{
  "n_layer": 15,
  "d_mlp": 384,
  "init_std_o": 0.00644,
  "decay_fraction": 0.814,
  "dataset": "wikipedia_en"
}
Each number is 500 + 50 x the weight over its row's rms, rounded and kept within 0 to 999. Layers, rows and columns count from 0. Numbers have three digits each. The size before them is the row's rms in percent of the matrix's.

# layer 4 MLP down (transposed), 384x192, rms 0.0766, rows 25-73, columns 0-95
103:498430417491457522540546436517506433509560496537464462501508516555580525450474455494541484459533486498505484483444488511472466452476616465479507385420473448496483573607489529532477498378443468521578500461448551491527529479466477487468602488410433472413519538532451554544492411530412516385
107:439523586516479429508439467555537534530592439493571562450452485540507490544491511496545488523518539547446526485584487506448551549549529527468467482487613588507539416487529454475495459550555442453541470427418433510502522516670433505500474617577584424527535504405527522507518473501596439510
093:516517528422468474502428515469541482465455559598449548490556572540478535542507545542601480486361449446529578495561512475523464494536571453517491571475549537486466538392522438507532402532484486504501540399483564438444618487559494501505499483535383480500486509457464529478503429487481479642
099:375445461538517489490448488467514424497486474510572541517429575575512537418477423558509495527570509535555512479471462492514422530431497539607537412486629487522401499461548506603502512468437587540533499522507477393465560543487474498509520418568404516526479439547503487481453494509490496556
100:576541541477506482517559517487567555486530432474532546526548528452557580446540470490506554534477455450528501547460467479434423413503386504554555480452489500432504452584536505413446446494472498506497412495477561437498568528447559496496458511567431543555481415511552557462526452497449505530
103:581518416443501545412466431426493409525458562486521441503450532544512463523452502502487514564473459449501579423502527502411491531502549389443517518432530523520456579454460497477524507596439468461519435516542503479508492492450556435564524533530422520599404548477507500443493462470514576492
095:467413499463492545468469496498595493499437413554518486626392507432472533467574476450514485470494424450556523511568398482569581506522468422458505413554553493394522536523494448496416452505544521558499508525423471496537535495433541501527519437445595554585547477575504442531492481496462473535
101:462473484476434396433581627507566418539480440486434452500426457472484519626542466473521546465419519546578476520577591492440451480481486525511510472441493460457560436499532545512466480521498406533434477529530542536519502550483500600427469442467518482450499532415464518487493494436452514435
103:465531509545507549574472591479542509549475499479526509531565554493494496443505450485540543521386488493490562504467491370439458511513495512501430485483543537511518573502520535574518509503557499515539455454506433451483431510539518412530497626415476555544454542516428469497528450503461604431
098:423459502553469521498451499468551456450527488521534533505480632604457533471505506522457501448533477434485451469536491576477477475433525464600441410547491605524559523489452563500503491492577398469539567439471398472450499540527552498459551482531511433437407501549587530532471426507399367453
102:543487526417525492375472443462444536474444433512497449462543474370477481521490537442518515529468427571459481561498431491514430524449393400549502620469473460491427410496476578541525489513450504572410573450440434537518570505526459503490456612540432453491514475477458549547499538532479488498
098:516455501568454566539497504520466475353493493420434481534468542409516470486490540552521473551551480513429574460561438516490471427450416493471509377506632479495478525485508437596503488565513542499531553530506411556504532560550450530604558406538485549500516519464550520607540556487526525489
103:528421590442495430467536549442460507470458503435468550514539495631504481556481436513582459499526519449582411539528561529478491465492531443496358543613545441586540533527465556502443499546422515538493561480491479494530431463543375506536498517456484518437472490451516434514475438452516468493
107:571375435549439485494469548408460477503546523413510635559533397460530477523512513500553583492488536543494486521541536504515468558552515527606452494620605546572469346489529474440421457506465408414513522516515536489464515475431421457490455494482490476456408501483504543491510524576506514460
100:518538468506531567527491461489538438446460487436671506522559447540579463514488527440495585416591491503503496470549591513416527514487418469505431586523459496618530515499554576540413474538481499506459623526502461617437537513537502483430582492471525470531504529515523484499510439543479541512
100:566527443459374472467452521449484450491463493520537583511441394424512540469489557514532546515560528537525522468514520479458473569563483466572547461490480470567552543537495525500414533510525609637510473535466444549508478519560450535545493556409391538549495560525486545429528529588483472539
100:483435586498480538496487478515536454422547545505580472466639522427463455432465488473496505425532543469490536485483517516531485546559495435513487473520561582413509703481431490538524525517423456492465505618512496492536547526476481465448510473468450483437547513528531391605579603477555563491
094:506511509603496425476465573511447472537346501547454474494502518531495506553558531427461504513456442417518553492522518581529514477472380581384447511527478420568405611498492540533461414450543499503495385497576593488508486525524423546493590541468515605493436467540498497489563451456559519479
099:507500538539481523554493430475453479481557592595522519531467481637408413442431511544432595515445494405502517466524520529388522501535480447487498522508544538537526481521472562553633459501618531493589450424469551508476556589531578503512608486493556531426463526491429465556553505524495524506
106:534583469529559405531498533567492527546574549521476537512546486558444524524430440556466491486579528552344480543468504500493456503555486509460559448475502410522621568519413475451460481563506396464467474563478503481506543445529486446541475528475465461515523496553510559429544435541493535531
104:470497506528423555534515433491519458500517560457523500520538542509498491533511534490527514418579426431568473483482457492440481511457492461597543469505411597488423543440489595529415462496559518447515380482551502569480384481557494383528542548540442565456533517560620580568508490479504512478
097:421549492438413576462569383543471505559441550516501481481437523468498399498516490469485492554378511491560499567503427476443486396554464501565486405508501555516402395403507474454432489491570438469490493514444486573488441505500522510499556588527469466473565434565466499568459558448545457492
090:450516449520413587447516468519435507526495437508502565552458584494523428547383475501478463492440475465477523499463392505467413548574519525495522518414556561470461460478465541488411455569566513530517488481496495530515445499483579474520451461572534538509535424641492460419516517479521477422
098:423435573378530589557525515522501451447473529523422527446524558626554549457493521444499536590554481517479521523464552507470468551536530455440459450494431499638506542453535509486448548467478541491579423422464426546544551513464445495439552507475505409500553474420516469510523470459494471458
103:536538493478450429554537507492533493490462502434453527426498469498458516478466464508528394516419502468510480520473473517442511503437514492596518506538529426560490496478499537490582486413441444452512482402485549504519529413503508517528497488478499408451604464460584471557530419491518522502
101:493455475462466402534498520532503475535513516416592530531528536556530516533418538480499576532525512456438482492466507474533620485531554459339442503463621500605467565521432502506513503565492556530427510553474468468595512478475489446466592438433533462493478428469599609475464435513509503547
096:503413485500473449473468458550432454538443457464402483505532562550469527502513530545472546479550470506503465393553505471516533453485552506433548483478530526469497457392503435480334421618457431453428474535439488506565584433515500325621565547376412555472468512458497524562537507470561617461
097:536536445495524485499473525502432609390533508481434607547523530496451406500488502583557540515490490477556569490494561594424408477406469451488492525483505586481444457470425596451390511586480515493491441488515451556528434466505509516538517493510543450385517500488489549462578526585520512565
097:528513430455449467512506496540458496540462457414482552512472518515560457544480529557428581486488550499565578407503510426458528472589512584504573480504529497494571388553494548537553488505582462380490541430502595581490588498496354429431513484467497473470522478476500521521520455436515530547
100:501461429510554544509459508498466627476418428559454502551418406449572517503552530449456527467505509512519622514498548533515539461569376534461424552457512530482524341434456470489510466475495533531453472453499511514478479548414451528475497560492626433501537506496455502430552541540490565488
098:496453491458499530429540465477394591502508549459544500462521474575453406532542458540472464465500482496491550542532504480396577477515372456466509464418548515531469507524489468507491442403477517444502404429534549538553481470446536445563486470481600508505490506545489469382536584548508406481
104:520466548509456542556408448548525567524447603506483518514531465484457539553628467542520558536522505531448579549568537512577417544416494526374410485590419554483480480499508495361434440499486451461514454492565557532521507400504557487498473445517472535488553500508461503462532541498518380433
100:637550521446420490475480520453470456536529550494457512512419519453538506526565506492476519518564517464515464548443555567506552499522554525569483530516365513514517434600479452499502450509562533554491433444476471493482522541479550474426496453441592375551465540441524446543514547578492463555
104:504565510633511474462495577437603591485447546508471446509566566453524466467453510566559566444436541485543398548485506584448395603573542531493534570504427499446455423498489475573531502459561473528519584494482423482508455520481553484447511476543367408552543525507529437446505482518522467450
101:540577504478449473500523429511566447619451426460433547480522462531578451567524514466528357537473482523440612508534551427433436501473485462407423477498540489462540541624446602494526493459577411567513541496506486620359521463537537461496471472505531452529504559530579572455447542535517537474
105:502487428496441614496511463540553516509482514439560424546422436572480503444554523498485591495506476506463453438537459503469540598545535550432471475525421557403428453558499569447504517571434574483398488474472433471562524522499532482490522450434461505509580451542485427478480518394582500531
104:468499564524424464523439435389490504532502467428487499436477484539582462437522529440497414559335454517499496474546599496447494488500528532533482499518548487567531450492468468519590596542447552363520471511470509474583473576589483560501431558468563471553478504539522520450557465529566490636
099:503562441300401424432487528552491417500460474519494535515448664451532544535519403446495484498547554504556538567489394595535419517444527420555535490505500494539516428531495509571522510482462538583550470483534486569480482550469558480456540464615434560541418542473500534486450481435450533545
096:486536482458542446551503482495496506474441506497461441535451479475541435501502443378436518490510528549427356531446552512535560430544590433486466486499567520556497546510510401539497436540522481471479483500427549476499426555438440497563510652517609518440529535498531489527570455425596417495
097:592594509472462492493424490530451436488473547496480404483481498535546576490423579512552420635501508487532516488571510455529454461618516478590536489548444540502474508589495516550509479425595477604558434544528455452473515515490499482477507411470471523486556528507583528509430542480689493580
099:569452560550624550474457477526477516501498482542468420439579494485474500471445412501606523402442460510540544578477552504501473614506570482534473471376491505495514490551568575547482490480464499490542456468532454524601506495575505517508596491434533509504496517497545516456478456506401437530
096:475417506509459446521436528403532551456588574546509438505401499460548499505475476484473527544500439522546500514494522501525484530432460521459435503378515542485420526547571483542511439512517489483604520479402499453550587544482509388535538449563568506494411395469537481532618523497450518477
101:515415532530593470601469563512516451540438543487516479449562467490481536497458435518392463523499582540516585461527531502459581499494436510453554539540543591532503474445376528564439513445464415437444484493433560457400577530450548536503503467483467538507524470557451419520544532546492478546
103:541547546489490438506537543457400489467562449600467537434445512481530537629473474464540498464514433453592504493421613569433502492429431538450552481539463408506505585470427470581457477574511495505504544476460562505580554447462443411481597389511442534460546555514517472435540616510485526438
101:482483391487405534452540627445413432528489416505495538389426507442523397428453458475509427565483505530500474515450468496437503481555523443550473540486382551522539547548535517478444496488494530528485530511487574549563560513611532512596504535461436473505524398523455549440551500551536512424
099:483527542494483426568513469470528482495494550585495548444525528551586462538518504497554428485481513506574484510341426482474471490433468530384571509443569530491542569493504543519541494447488447618561433520474510493581547547512486439460497461480376475490528543519498597529473494519376466562
100:510509536492582544418499477457571468523494427503531574502541469515473504489410429472565580530551531440501473459477566528645503469460543563388482530483584549425471473332522473428496491520480509488491455467534576473468473503484492541446543520431544537496430480447462540419457475530528439431
095:455541481579470510548532516498524460401529576538456549396496619463450490519424462517516477512466575509555484425497558435490513538444579500593587514470519439488536481467484415546424448438470490590404511478549427578424426496489533458479592540449544515387471490511512412574426468519544502481
096:506445548472514498502450541459599487442515506550510475514527524418527434536515548512524536632462555506400406557486596569416431542546425408518459477530530471463456473484522513482447509446494463535613468521524608535520536476551542517502569510498575527526435492509557479514440485598457495482
# layer 4 MLP gate, 384x192, rms 0.0821, rows 26-73, columns 0-95
107:465535468544467505380542433499549537489460492583550488437484376560431386542536587446542581522431606519500480470444512541541469489504546418501530489514464413484469456477361526464544547553540502517470489525386464498482476531520547504464404564462549531514535520461444419488490444574562459538
096:499463527561477534483503451452492556450515530513394443505511523595481550565544464506496538426521563516637534423445472539502463566572565488511558540508449576551517492453511479524519500462548463436414405495521542522391554572453485561569473432507517512535580532588437525503511502476520557590
095:537494437491533477450533456519466487512534498524587560450558530458454381503561456537462457563413520493514525565430473473419414534493479561535573452372524451513477424498463399479491543515477541403532507543536605435477511566461507472547528459601509421554519537511501485499477498629589470527
100:459487513555497550540574524489541464474540488441538480474484524487521421516499468531505513502469487504527449491401471511457534449611403651569570449414559494495452521590562554410495607538494521455478553472487654521560440501450478497576470541506479432545501440473475616461540447459507432478
101:435514511479454454478487500456496528525422558489452449450452470489594520408516541454467535509516505418557515528419479537501497438498477510538504482441479568529446436486427427478397555572565613544548479406463511599549479581545510509414586528574554469466504517483559439496540619540501472467
097:463525536445466466453502526377415410438399511516542482464583537460417531507453533466549477478481485474518403459536450537586449468537477473542546492420502438553567459465493396501511531404540573503472540459489514612529479442405549453482468498615479483522497421530478475507508541551511434492
097:560510545484405554551514443520455469447517544388496532476502515487496416510547463491421523537491452447438468562562544459540546513513431557458470551441457538584495532542537492406499579439567577515481522517435508436528497504531447439544439549581500492617437533570507519467432453566463531527
105:511538511520491435592522529608471589494524463540535411552526492653505543559459573537565579538462529444412500494487466440541476482589488565592508553397590528590594422505563559562515462442490557566586543544532506509503454576503478402543444553440565496546486575519516501536523545509503546547
101:405466494466449455423508571433471580400471416511443436450531626410571506484509486440540504479536507532488476462566534489444478414422527512475388439533442554428424468441493502548443471527557472482501471540483547549550488449474487518472473505523462468527502487496488516588428608531552454450
099:577510478496523476481564441397375541495484506395473441518468492564515506516482492522549558559464465501557529552489446550601513478556520530489604551466475529405549515447488570529452460429505506514487515586449524508573520507536500421442428470456569490514579545493471514481562529512470501435
098:487537527449564489469622527528559530506497498493580562549476487548508540486574514530484586539474384531566587522529535500496470483520408495495507475495497415538458502552462520403559537496514519496478483456501447467465597494582479427510559491401592611410594538436501459521501503478508541477
101:598493372545465578440458422488492527519480475559540547389534480559494503429468520463581537428508479485605472538543467435510512474523462522422540550429505556568493439508476545522457482480582537450506453468481553482443509456490464489502533499461525486524496576443452420414533473530506417601
104:555478508482516463430543565530481526542474437482545560467422532474415495496462491489466506519492576472457544529441440551615548460540466511515435439509556564560447544485475395436478428464399509519414508506475496463412459534536519395505547513478484526535517531467463624493431421580506467415
099:495531536564556517459585477432486350527493407499474555478470473511519536552523442535481488467527497474554456377518485459581436570517587467606397418503552445505530456582506479501464503432453519534413623534541572563399503537538512557442541519540557433385560637452548505438547476519346533429
098:490390492566509506460622517526473472605486541383497469431426535544471535370535517580475513450557541523448628483535447513525495477501489399559517480456364510457520408480470495503468559551509531572541548453509541424510470450523507511472438460492449444503416499474581485458454479533535456528
102:522545479510528548467521604418518422440541506547488515555477394548561453424570583525476456451469492479583472506482411450554489544573585501487400485524441443536519453465526484465562547488602495474543588491477471499579550560418533534463603423467530449522522513525518434548432467523420609450
092:470526472436464594458540496479462507527513508425465555417532538460562521452528516565517442531518500567498479444459510472502552462445475516595470493465564486531493459539583529562477507501541497500586478472472512549520403517522468512526562522536480470535512449667519637476435514441446504582
101:405524403537537520417402444441530483488492519572506472496499450458449511515398535562416471577413539525495526440494377515576571473528586557446541547551472511413445489411503505471503601534460520426496449524450466503552536547534542477441573453500494511510484466380404532482476516585537465544
100:459439537461550574503541481574488537480487489526560546531516519422572421508482609431377445518365556430483507536426461498470516610571419455525433483511438414447435431496420559549508450517516480602508488382497577490436547512459507482496484469476451572466475383432553462513478458378528516527
105:517575476450395492501456539458558587511535459495442502544535381430522500467450538449476527429541547510549485477507500511420540392524420445595474629525435455470447517489539491450642484531545460487511562520475493615546502480525454526506390627517528586510540505562527452451554457468473515472
095:454512557353515523588567529504516552437366529567431496514504460520537451506418471478504509579544523467458459515418445485442431458498501497504532466397481527522439586454443541483454447494492565487452514508493575516427533442460582438584417496519609358497525562460547554464483512521466454579
090:464541510509503441623490581456515513508529498571490463423532470597531480451443482465517482516499526536514438427536479528583607549533445541513602401569564548501470445582458515538543440518564451425535448500485539571535517470468560468498486558493597537518404443523455514584538574472453439472
099:477550507496575617473549588494556460495567423556430561618487453399564464491540448516562455560498448522515527534498506471482512486429553608526542472438480518497556495526466495449504498670495564562591610469408426506446521546444626453496479493539560452499399496541480535439559468487535519458
102:491510559503441381525473485460459514430462482587508521497448425504446596569541426549489487391477459501478577478429423549440406397426415369494558544494449419562526468501404540499493500512441489450548480485498487427578494455528536457449475510561559556469421563589572456462508593508568453437
097:553465536525488633500453395488539533452446505538510534562593424547522470495503586454496546475508501365434520441551472558522516476393479556611445483489516486487407453458513448473533581385450448557483420496559545531485409477442482478472556530450559495495391496463508495441466517484473548530
099:543525461463504442464573508476558545479487480430511520501552579552449379537375582531414523514468477384480514531489505463454443537556559444490510522443549456496538499483549469475467473479452521665477551528504578453482488511474536475540484443460488500554484461503552440428464442473467525526
104:580550536594459511485465511455490536462496492522557547515498358523407507531525420528487527451397528513555511495507528480514471515504433419588527483450485406495573409536503579493506482523525496567410493470529480548563438489497504451538521560467536410421384497510441524531529593511518458617
098:517475484529565484432514476387475591494571522545463540550501525457483424513522548451461449560562399487429532556460443479528571475452551507523492454503559586564490578439533451473466465547593436524473487514535424569534491509475526543493492494536507488479540547529582514469364448545372531400
102:575479478563533442441555492480430424505540520567445476515375489483468481430495497462428490476525431550449533474401503493435518437521516440486467529461441518454474477495529482532561496429496544543495512425561475484456525535481552447453518480480454443390665447518404413430523539556461419573
100:468469460494490450504525485517479424612418546477499478503423505528474521513369494514509440438625536479450536555515467465487452417575461563564427478457430550529553575465502481434464563603551426565568592427481483507452495458468508513454508364490495435549480497575414477460506433521476467550
104:504471505477604472506531449546443445538473572447462559417446412547486438456513427560463414549510428497509557468490442533511576527581500494410528559546515427557567419533472545533492555495441437483445493463484427508495541489436491575555527561564566507569446577632475429499528527430561553507
102:477425487515443473522495562456561514574483475480558469531476491531549486436493411539560458515522478487462558403499537461500487441447466611507519473498580540471491493418508555500410573404579513544543625516516468511483441566397421445556548511557587500397523541516514571432532473488493592528
100:406470490514562438514546552494523570475431518493475511546550462509479532465509489442533573466486502517451499499457516459519557548467593476462560542529478522526597436471585425531457473536580539503475510455545515587510390515456383444379610536453420414580470499570545510564504436413454574491
098:481477553450504529381499519453515466479537487576509344498586498519516424516519384506458498473503532435548512484533472462480567488495535508549536556567463533459525607508444515422494465454458477452455499552524636462577582496438443479479458579512469553508421553512442493623430437382492511533
104:533452495475509432509484424402463502359553408494582485438477432568486495550442583437547540425488542504474465516486500496563465527520495384505495450452516503561471515507535461457506522444435539532421453474524629511522456527494547522488525473484432442451513491483526468373435451465464593450
104:598527467435488449513584504486495423543513447431493441516514490515549482495458448458526446584440574437520488525409415394568541560567432505453458480525438525420584422448570532484479547523505489569532489504540542464488510476471590437521366552483533549531486399504451538613555465503450515540
095:495526514541442563511403518515472440577474599446409502535543541611507450543583506563590508499525401456485534524548590493522421501512450545483489491407465500561447484463553613462510479450532498508572517525467603502503487397550598594558487606518522540492520534513496526455442432553455488534
097:412530443436528504393517469482554560471542420463538517558535509522529481485441512467498451438426659514471467567609516535472538479510572491587530559395470489543445429436434447500449443545450479499577487467456550473545510464429498477508486546497579521452603481462492441418489474516448541547
100:584565460575450541594459513561501466447393465535487496382470606521521531535411528451521448505549543489558537465509489533495551500560565470413528542414475536539553533464451454458490502488555453511588474524474482538557517459558475389486424557494502459475548476541448542490456515596439433516
097:486392538437484581489529521485361376500504464504434551432521619517406478491513489583547536493382537444486507434507568553490553558531509584461429487529468562462521516566508567515444557440543558466491542459496448397590505454494447526481461422439489564463468466503497498558449437487507503431
101:603507518535598539500555496473494537460404617488561507597468584442507564565530525507473536510424472541465521549468575469529505513507512573562524497491483481458444488488427453433442523516571464454494435488541480473435484604519588472397478427474596464520565477435427534520476510460426551511
100:524540448509480519496461472496533524494422506559430493537531428497508497452457577523483507420527449476511543487471550514423491537521529559499460434519509516432550481457453500431513500469528425573543480423558450557336585470514576585488460566584513575473504535505497500385526510452475391503
101:486596435541520482497529545393384528516484480534505480555469440508618580548597494527508515550536454476585508390548596549473529436453520533433570430440430515476516562453517501503468571578492435559582547503525565438535498540545435459468474474498553608487435553564581441457513509504468505523
099:457468475501538545561493559474566514535580437497547420512509433575472525528510523520492470511501564540464501527561538479519420561590523517436538570585471519647562525439524509461478520464525425470557538530626561566506467526462555440503540524504560518490476556583381505462425471517502620487
095:459387565487549552452487476519403593441526500489362490428518427454420420473417484474460535497538471488587461486525500568476539553533569507466552489544539468577591539432471581449500559501568475491528504500503469536513379393523469500582480487450469532475469608555508501475453409487523559522
101:514521479481435516450595514514505459573501557563515481418548456507479499451473485566506537532512517459440551552458543472527469472515482546456482435447527476462419503455532384465491454508450443488514488476481537449430532564553559462475495480462525568491488542441423425575472519493532406504
095:489502478529424558448463447501502515586452532576492464581558467565513472575514484481538480517511573521547477504528436549533477427525513495494604498533512530458547558505514523519571487405490507496446472535628500492442486476433526485512476532437487513442536487444548538505493422541525507572
091:492509542517592545480500510475525448492458557585526525473503634523641517460551647462481524434513472453512469501542603458518459549441509585590494554514503542559516485598464569537499536548542556384464509471482510461548441460538507495411471506512491488495490424528488433541607472541509406449
# layer 4 MLP up, 384x192, rms 0.0835, rows 26-73, columns 0-95
107:476576516615481546538449471537455470436510587568539521434478517522556416496414470513459482546527520463510474477554446481456478584481625381516443522506529524461499553503460494491394513486448466549506441418488572515483496509476447505445563475498448483590484594490558505535421563557417527517
097:409506479399584563504479546458425519556557545586538441559573491536440561547454452460489474520500575529476589444571512596598492419434551431504543501468518519577573516507430492482502550550474552483454420560580448554508506438504493508540482472540478488522450524531517522560431581474529520479
099:421459414582495482494478536482451472504563473462539565538424556532488497367517529478499522493467545403488538531452465493449463490494442557512519445456516557451384469551471423544477479471419547429508459497513562411503431516518490460494485451513536434534562436525495481449607458508510521530
105:450461508450489531533509484508497532463451433510551391434443525474491488488608496537471602460417509424557513476522576557598551518507459398570452438432589560509524481557526568402489504530581452458505528594589483473552514471478442495509567536539489555442443467607528528485563515460542448527
101:414529474556480521555519528434552491516515515472506543431539539546463414512559519387562531451531570528524468448501474483473489393524457463500518521562503505479506479395549494516524430471541534436449558434439520564504483499425546518408475494569464492438570509469498448490471501539458493367
096:540551539591583481596501495524572422493558462464422524511485457503515467460546494524479459516556487558528549472561544532468460547515459507453461552530487457450521458491447515425547558600575484421504559583494604489500507483579581480500463551418473481446580395583444341464518473428506503523
099:493540542497589436514465490414530482464534558536506400496460458569628472464560542621488549460497537492540492501470552499499506522558434553433491485467568422506434496510446557516412550546528502527436566585474496495522495477439547536484485427543492527384480546464585508541553550508437548441
109:476467416535455513470536510512528525559459523489457474551465601528534575528564592581569470483433453523469504480478480438568499411566506519572457458443472554539547507517526610467532487545518500561546504419531389514547559557456521423595452555450508470466462569544458544556527538461540524391
096:483469537524414530554588499487466493570429493480563507512555584560494554564416562510494569529436475475427461419433598394465471425542480490562475465558554603504537547485419497469430356448530450535496437443519486406515521493557564545531436514518543486464547553485493542470573499517584532545
101:446530533446476508585574409527549448527576493508477393510534500464461556486491530517614485512577456464500461532439547509505476451469519428512616464442578575550497567507543501480459477535561483498530402457493538543505529427435427492515524465622491459595456523486462438507509434589471528493
095:457466495437445461509547506479527519481447497472512482536539555460494403530498484554484559506535487465532517617626571509433434389548426582476505537507500513456464498476492520371562528469456519438444514484548490474442522431574512436552587511441483526484450500505434444493471473389405503440
103:544592409520472536460435544481497580499542464614474498492467486528526471554470567616539533579489529482525535484529427461549521488552500427508498517496425525543592591504518443474478482495462490514593513497463528395609530492577454513456540597547487565487461485456507536529446425438407537469
104:388589562521552545584486504554516498510507480495496416539509494473418536582469545512427464506476472472475512418532522443549589488474565409487505478530563495470484534490487507453441559554531464487441490596373481478543486487437526556564540565543429521488454554422540540496526442532439453493
097:508441527421566510519444459607381456486511550420511433544481624531455498525506527519493583574456554489520569553505512618520512525488516557478497494382513506464492526588524545540557485533543495472505476505498455505447469492549552606519484438461404468525527498576410513463605563550500510511
097:514409535462507599613564441449445435515528434516471502478475402560531465439481541408536437529509401432488537573457513462512474505523431476497445478498474435548519520475560532594523543481510581472594489558460410498501582575538494530498509587574498473456457496480535511488439520507466552580
104:515563415495554550445499519501408441515480570452501570504576516511520526479418612479439443477489503531515576470558382482538521498538535465590518408545424507563482539477491519413567504485582514378534531475585600578572545531462400533421522472456480514476613467476504521534474422561455542540
088:425535526572490443548429499533446503461495476620509497578503479528545489496459488414480580529488475453576560538560536529471521471447437483427529459531459425398482451491476478464552486434495510471492425468481560487494487473473414412541520529467546540555454541388575428570463574587599436442
101:484500518444490413503461460444449441506465452471465482455492470489483538504546480411483456541510522571441496434403513536470456566531457577525382409458565499469528570537532558541518434473593521487511531495495458475441497518465456544513495558497531506469474496467596479565469482521460610467
102:423475524535533473523473633534499483596519598544516504560486448416428468471466440546476529572542487492489438555508465536502492550550495452360550417503625481440489464460476477439467437556446546525515540567521477545583608502587498476475540531506588530515515448477607505434538420503519498525
104:436509378440463559447487457526482428436492605584523534526633443462403478469463533426530431527461535499502523538459499432504411500537459460463493477472592554600426515506542531545534538471497520586501470571483496504477504496519631432553435459482566542474458480469473426568517527498538508506
096:470510535524504581474575500491411640438449486468509452425471570459482518567487447562525517505455509507497566474539512504576572482419549500480480562486520568461602451569503463565543523470427416521530448611549491432525573447485458427520553531525506519547397507502513406532502433537545449583
095:568501403530467546484500510457550461462471431484490533412488482547426552532436493513451492572473426401513517500508480582454495473624430493497468584482480534472601509526480519540525484502490557542535521482532489433523456548553460519383468450471476433431541422539452533484404491492492400489
102:466483525494469533387491552535574482537534442468438490515501580472572550436497538579517495512535544589490535551524527478449514492465538479448510357536513582484473466563421424517500535456357508461582487454492409522506460533450565473473497407543520528464475442529531424484525512429573536496
102:548430514482523487531525496403604546389423560520567473480424512480484520587489498502437428508511496531456492468484538501556456430531526478500557590446579525549558524499516533474584595536554595416416498506500509494398452537505585474602521488479469513538545521510493550483513540517497439466
098:562511482495508527534448495378513434501451426454534555505550593580529529506491455499543500518518477463449500434481535512510578418480593409438541523513509522584539518487484548508582579504557465591400466518501481488463553455417557504507488476560423500512431543594435513494520509484549411477
098:509513480422519522537483388431489497573448402583538496542566472553536582437504531459398539584483515515537398532573553513457453508489557461443594500486554452460533541504448500426461548574466501459488463500520543517415453530472511516434508451409444488444492386485541503524609475482461474517
095:533569519504426521456499565480437514505404470504449462509485551584353449549486490410555469466606503552447471463525486475518501506538380533549489486449583560455510365529473468418578418545342522476502494545561467476569470412417492494457464531444498498519574553479554548533487600560563552490
099:549562468445518541359510447609511499508469549513564495483570531408529500577521496549560587491515502545452546528586527549467479459495476477463524468455507360493399479415384517572505529479503479519383490430450517548484472532612440481484461515351492545561461484472473492500531531490518544396
099:404534461535461581493454517541419604531522510536416455529441490452498481463458563519512416472501527420434501517511577536473478500440463504502543498635502463460508396526553543516496532506481487615502579621521507525521485538511489469610523467470542384513501442440582503478501424509474509484
095:424575461546433559568489478469474459477553530585476485578536564475526533497579469440500513488490491527527482540457436539506480523506514538519545573494563550497563486557439538444467571493437381466478557524519475553468547548545560493546429462517465498449510507525519381501501486390432526405
102:506487491485472515483499467553510516491464508505493524466545421521439408587523492573443515543590483393382482508432589486525509479505489454531548477470426490432420444474478521505431524486563512499515476503482528568525493509511558575385410469522423365446424466431397545488591453414513515529
098:577512529598528395501490504616491417480487588520538562486424482528467573539617494515553514504372557540552447531524483548559474528547479483480497558458523369564493465549445492487515411576553474420460474481523543543592534447550521520509497565463528514577503487523441575570476588444451458452
099:464491553548515559517482432428517454535478537521553628515552439498499428541516503591490521537498573461436518471509573527480513422553610555476507470477460599620370501540469473503535535458483465531494541501466433491458422501463503542463457582560538426563470465479515555452401446617479597533
101:461543503502473414480521500509565440429486485403417570497474511498516543485503553496582525512507519573503500474510402508532551581577492471480523429483557573441559471584409446467506494495524457533568534438612572505483504449576503523487501470494522521368548472514509378489468404513506526515
105:540480536463482506520522530555466520505449465492527478517506528513452478497552528412510537495608381491453547504481509411545520495489451570500498503553495459429554515508447523472470435553486426497492538488534413572534514473506443441570493429464440501595576563543522458514499499458548468514
102:473507511523451455518445515473584468540518383477503459413516462500487450457486494447550462399434532469417434462456491540426546397552477494437486510575509583502533524485523530482551473464528501482544484542586460490518492517521525407529605487560532530569532450465567513582519495434589426488
100:499448466421430489458534511497505527423572485479483486509449518452560570473551513454497420439538477550527438513549465597463489609498532506473513446489497507517593508505552533493512552470430495598596408428570568633477512567432563481373453454549500522557434548615515474502480574502508539523
090:439570418497503491498425493564427545511556492474514504540537527569499488475464468508392433554473443430444547497444496523407598421474561450470500486589543450508576412508571543480481507482464464414582537371492543438486510573548544584471550525527551435514486463518425605484443552436545525431
097:456481462474552478552537447394529500581491489536513577497456572596513500575524462578583501508562407564419490477605472466468557486426422534446504446556523499490555557546509529450614492511471449472455541447425488461465449566500533486508489497488555592563540475433483504551489454426492448557
097:461532432581567526488475526512501431522521451503465467472562488461493484426415476554467479528470426513531492474454555540484557501436530564429517457434621472535569446564527551465403602378539513490523415553488457514463533497525584505566534479536468442545596470453505507485386515515477497434
101:494485449363552520480552506456506520519458427497474534604483514486475487568509513494452490483449555519431611532488529586520571424473564438473464420620553417539553555423391521444456448530484556577446469437591489569553485573534487536511478501405566512471473493551484479513431531431506437486
098:558515493451515542473508488500468468495387471547455500457571432413390522502519508482532420552497518548505605565473476529454517551550493517545406445599533534488498508465474508570554544517502466508502397399475430439444527485560445512610545493426464522515535416602418517442429471526553534553
107:473535552544459575548559466522495512510469496547502479528489476522522335531487409481576518503454349506431513571495574487551523488636476473489554594425528468509570463481544562475558584538477538528546576530530562506465539497508538544503469580496408471529490501458508426463560479570516499469
093:397501520420511483501498495479485519531428468515526438592521488447499559458572503441434534496563539500551472499531516541540517597453600495569533440564391426572567460373487435537455467490481523535399451530532562575428578456519602524530466502443525465529568539587486439530466429513439421423
099:502472478447458518507634447500559364452466476551469478472512547519506499448496552494494432447401552454549475543432546597406411515452543498510522449488495511517483481561488471480573568527423483541538475504451388435588561515557541535552408523460524507511575487451421530411459492485517455420
100:498490529471538432568482477484464538552538545466428548478507490466525464428477461613522519601527610530436507529505620526565484521483579401512532439510465476512576559482487494528485544590535490502503496610578490487474461440512436494520572572544472460541542471633443444489426444510479493532
094:536379529530497510480459509482521497442451416568452472536503534499554451586545427519451461538483491523484566484520599494501482437558534493544481530508488569525504619514469531524543435518484424550535519416556595415569434476443586380512488558528487550470520468503509510543483450416582525493
089:377487543470477482510479493504518453541467465525484574538500523499502463515504359526536561516520617473546513584530532514540577478533592343558579415550544536408434448506463583480453544489509494514550467467508501514449449471538483560520464576504518497545570573558547472559472433596459539500